From a checkpoint of a small transformer trained on Wikipedia: LayerNorm before each block.
Each number is 50 + 12 x the weight over its row's rms, rounded and kept within 0 to 99. Layers, rows and columns count from 0. The size before them is the row's rms in percent of the matrix's.

# layer 5 MLP up, 1024x128, rms 0.188, rows 109-119, columns 0-127
090:30 50 21 56 55 41 69 26 52 19 42 60 49 55 52 70 47 55 40 66 30 64 39 39 42 45 42 36 58 80 68 41 34 58 56 35 39 36 72 34 52 46 34 44 57 43 37 61 67 60 47 43 84 56 60 46 43 59 53 29 50 37 37 47 48 56 63 46 55 32 52 44 49 49 47 42 60 67 37 34 47 56 60 68 50 57 40 60 48 51 63 45 40 47 35 46 52 53 31 61 44 50 44 37 57 41 27 33 60 31 51 49 73 45 64 34 33 64 55 53 51 50 41 47 49 53 49 53
095:65 52 45 70 51 57 51 62 50 55 44 34 55 42 52 48 56 72 76 71 60 47 70 55 55 46 61 53 46 36 59 28 37 56 53 47 46 35 16 38 33 64 99 59 38 48 45 31 36 51 50 62 64 34 47 69 33 43 56 58 45 70 63 45 47 38 67 48 47 51 28 45 54 41 48 66 39 57 40 46 65 60 47 43 37 69 35 44 43 51 43 34 61 47 48 44 28 50 57 44 64 51 56 53 46 48 48 64 37 29 49 66 39 55 70 51 58 54 57 47 43 37 53 64 56 50 55 46
091:36 47 38 39 65 62 55 58 75 61 64 56 56 43 52 59 63 75 44 34 43 43 39 67 36 37 78 45 52 44 38 70 41 69 31 44 46 59 55 47 41 59 57 66 37 40 59 30 67 51 47 62 46 53 54 55 37 71 47 55 36 63 55 59 46 42 40 39 43 58 43 38 55 63 39 44 55 53 65 60 54 70 56 46 45 29 51 61 50 28 64 49 61 50 26 65 76 50 55 44 49 44 57 49 33 45 69 52 24 58 55 42 47 28 45 39 51 70 66 63 42 40 38 43 69 53 35 32
117:59 57 57 69 66 40 30 31 51 60 48 63 67 53 31 49 59 47 45 52 43 64 67 49 56 60 64 54 47 66 56 54 57 33 60 33 64 53 21 62 37 43 49 45 37 58 33 62 44 48 38 13 45 59 42 31 67 44 39 76 47 40 53 51 50 54 39 34 50 45 57 63 17 44 48 44 36 57 48 50 56 66 63 47 72 63 65 33 63 34 40 38 62 66 52 42 47 54 48 58 38 44 58 50 53 25 57 50 33 32 65 53 72 60 52 29 64 57 40 41 62 46 43 56 45 48 54 45
082:40 54 31 51 68 32 72 56 70 51 45 68 54 61 59 53 40 70 66 57 45 48 55 35 49 47 39 64 46 64 49 71 49 54 65 40 41 57 28 76 69 51 58 49 51 70 33 45 44 44 53 45 54 54 56 48 45 61 48 39 62 51 43 55 62 58 45 53 63 25 33 43 62 40 68 52 43 43 25 30 42 33 35 33 40 50 34 50 35 66 76 40 70 40 31 54 57 60 53 68 42 35 36 32 32 57 66 42 52 54 48 61 49 65 48 47 45 48 55 45 78 33 45 35 49 48 54 59
104:53 62 52 52 67 28 51 62 59 56 44 44 57 60 51 56 80 70 56 46 35 66 50 61 44 54 45 58 72 42 62 44 29 60 53 49 51 48 69 67 49 61 46 45 72 54 46 32 68 42 27 36 71 41 43 17 43 40 47 23 68 35 63 58 38 67 51 44 43 48 47 47 68 59 29 53 52 54 63 49 44 42 41 35 62 75 42 56 51 44 51 57 31 67 39 34 46 60 53 63 47 64 58 46 54 42 64 68 53 51 63 62 33 75 53 48 25 55 43 49 54 60 44 51 59 42 58 58
089:46 50 34 19 44 48 47 40 59 37 51 45 57 49 46 36 50 42 55 40 29 42 58 43 40 24 48 37 48 79 36 51 69 51 56 56 47 57 32 55 59 56 48 57 51 57 31 49 52 55 60 54 44 54 53 44 62 37 48 52 69 30 34 61 68 62 56 62 48 44 37 86 65 46 45 64 34 59 49 39 46 63 31 37 35 37 62 61 75 66 37 48 70 54 50 53 59 54 36 41 52 31 60 55 59 65 56 78 50 60 47 47 51 43 58 45 81 55 61 49 56 55 25 35 39 36 49 50
107:59 44 46 41 55 53 51 44 52 41 49 58 47 58 50 54 91 50 60 54 38 60 72 43 45 52 46 51 44 50 48 31 43 60 54 67 46 44 48 33 69 50 62 31 61 54 33 33 59 57 37 29 48 25 61 39 41 33 44 36 32 58 67 52 11 33 43 46 37 53 58 57 46 49 43 58 37 49 46 47 26 29 64 55 62 72 49 40 74 43 57 68 59 52 73 45 57 60 56 57 59 45 55 57 48 57 72 67 62 44 45 63 41 35 46 38 40 56 53 56 62 40 27 54 61 60 52 65
099:73 53 37 64 50 57 61 54 40 57 52 66 48 31 41 63 58 69 53 57 50 48 47 55 54 57 51 36 69 45 42 56 50 74 43 37 57 37 43 53 77 53 52 52 39 68 55 48 33 41 61 64 70 80 66 54 66 39 57 75 41 52 60 36 54 26 42 58 59 43 51 51 43 37 44 39 43 30 53 61 64 69 28 40 36 58 46 44 45 59 59 41 46 69 34 33 47 39 52 36 46 40 49 51 18 59 52 54 25 46 44 42 53 64 38 59 75 32 48 48 48 34 59 40 50 50 33 60
097:65 31 44 54 26 37 31 57 61 41 48 54 76 43 59 49 54 43 61 68 50 48 36 38 49 38 43 61 86 50 55 52 49 30 62 52 44 51 36 62 68 42 54 65 44 63 30 70 94 43 32 70 58 51 55 51 45 50 52 70 43 52 39 51 37 43 66 57 67 32 47 63 53 45 50 45 43 52 47 71 61 50 49 57 25 42 50 50 68 45 66 46 75 53 64 49 43 50 61 61 41 55 56 30 58 58 48 59 37 44 51 41 45 60 54 61 55 47 48 49 48 48 31 36 55 48 26 61
095:78 47 46 70 34 64 48 52 57 57 31 75 69 60 38 69 50 58 53 66 57 33 47 41 51 44 47 43 42 64 53 34 48 38 38 52 35 42 59 53 71 55 48 45 37 44 51 53 56 31 46 44 65 45 46 39 62 47 78 49 62 39 46 45 42 30 46 59 77 57 54 63 38 64 61 43 49 56 41 28 46 55 59 46 54 38 59 44 41 64 45 39 34 44 39 53 41 65 45 44 49 59 34 34 53 59 55 53 28 44 57 46 79 62 55 72 46 08 40 41 49 44 64 52 40 58 31 38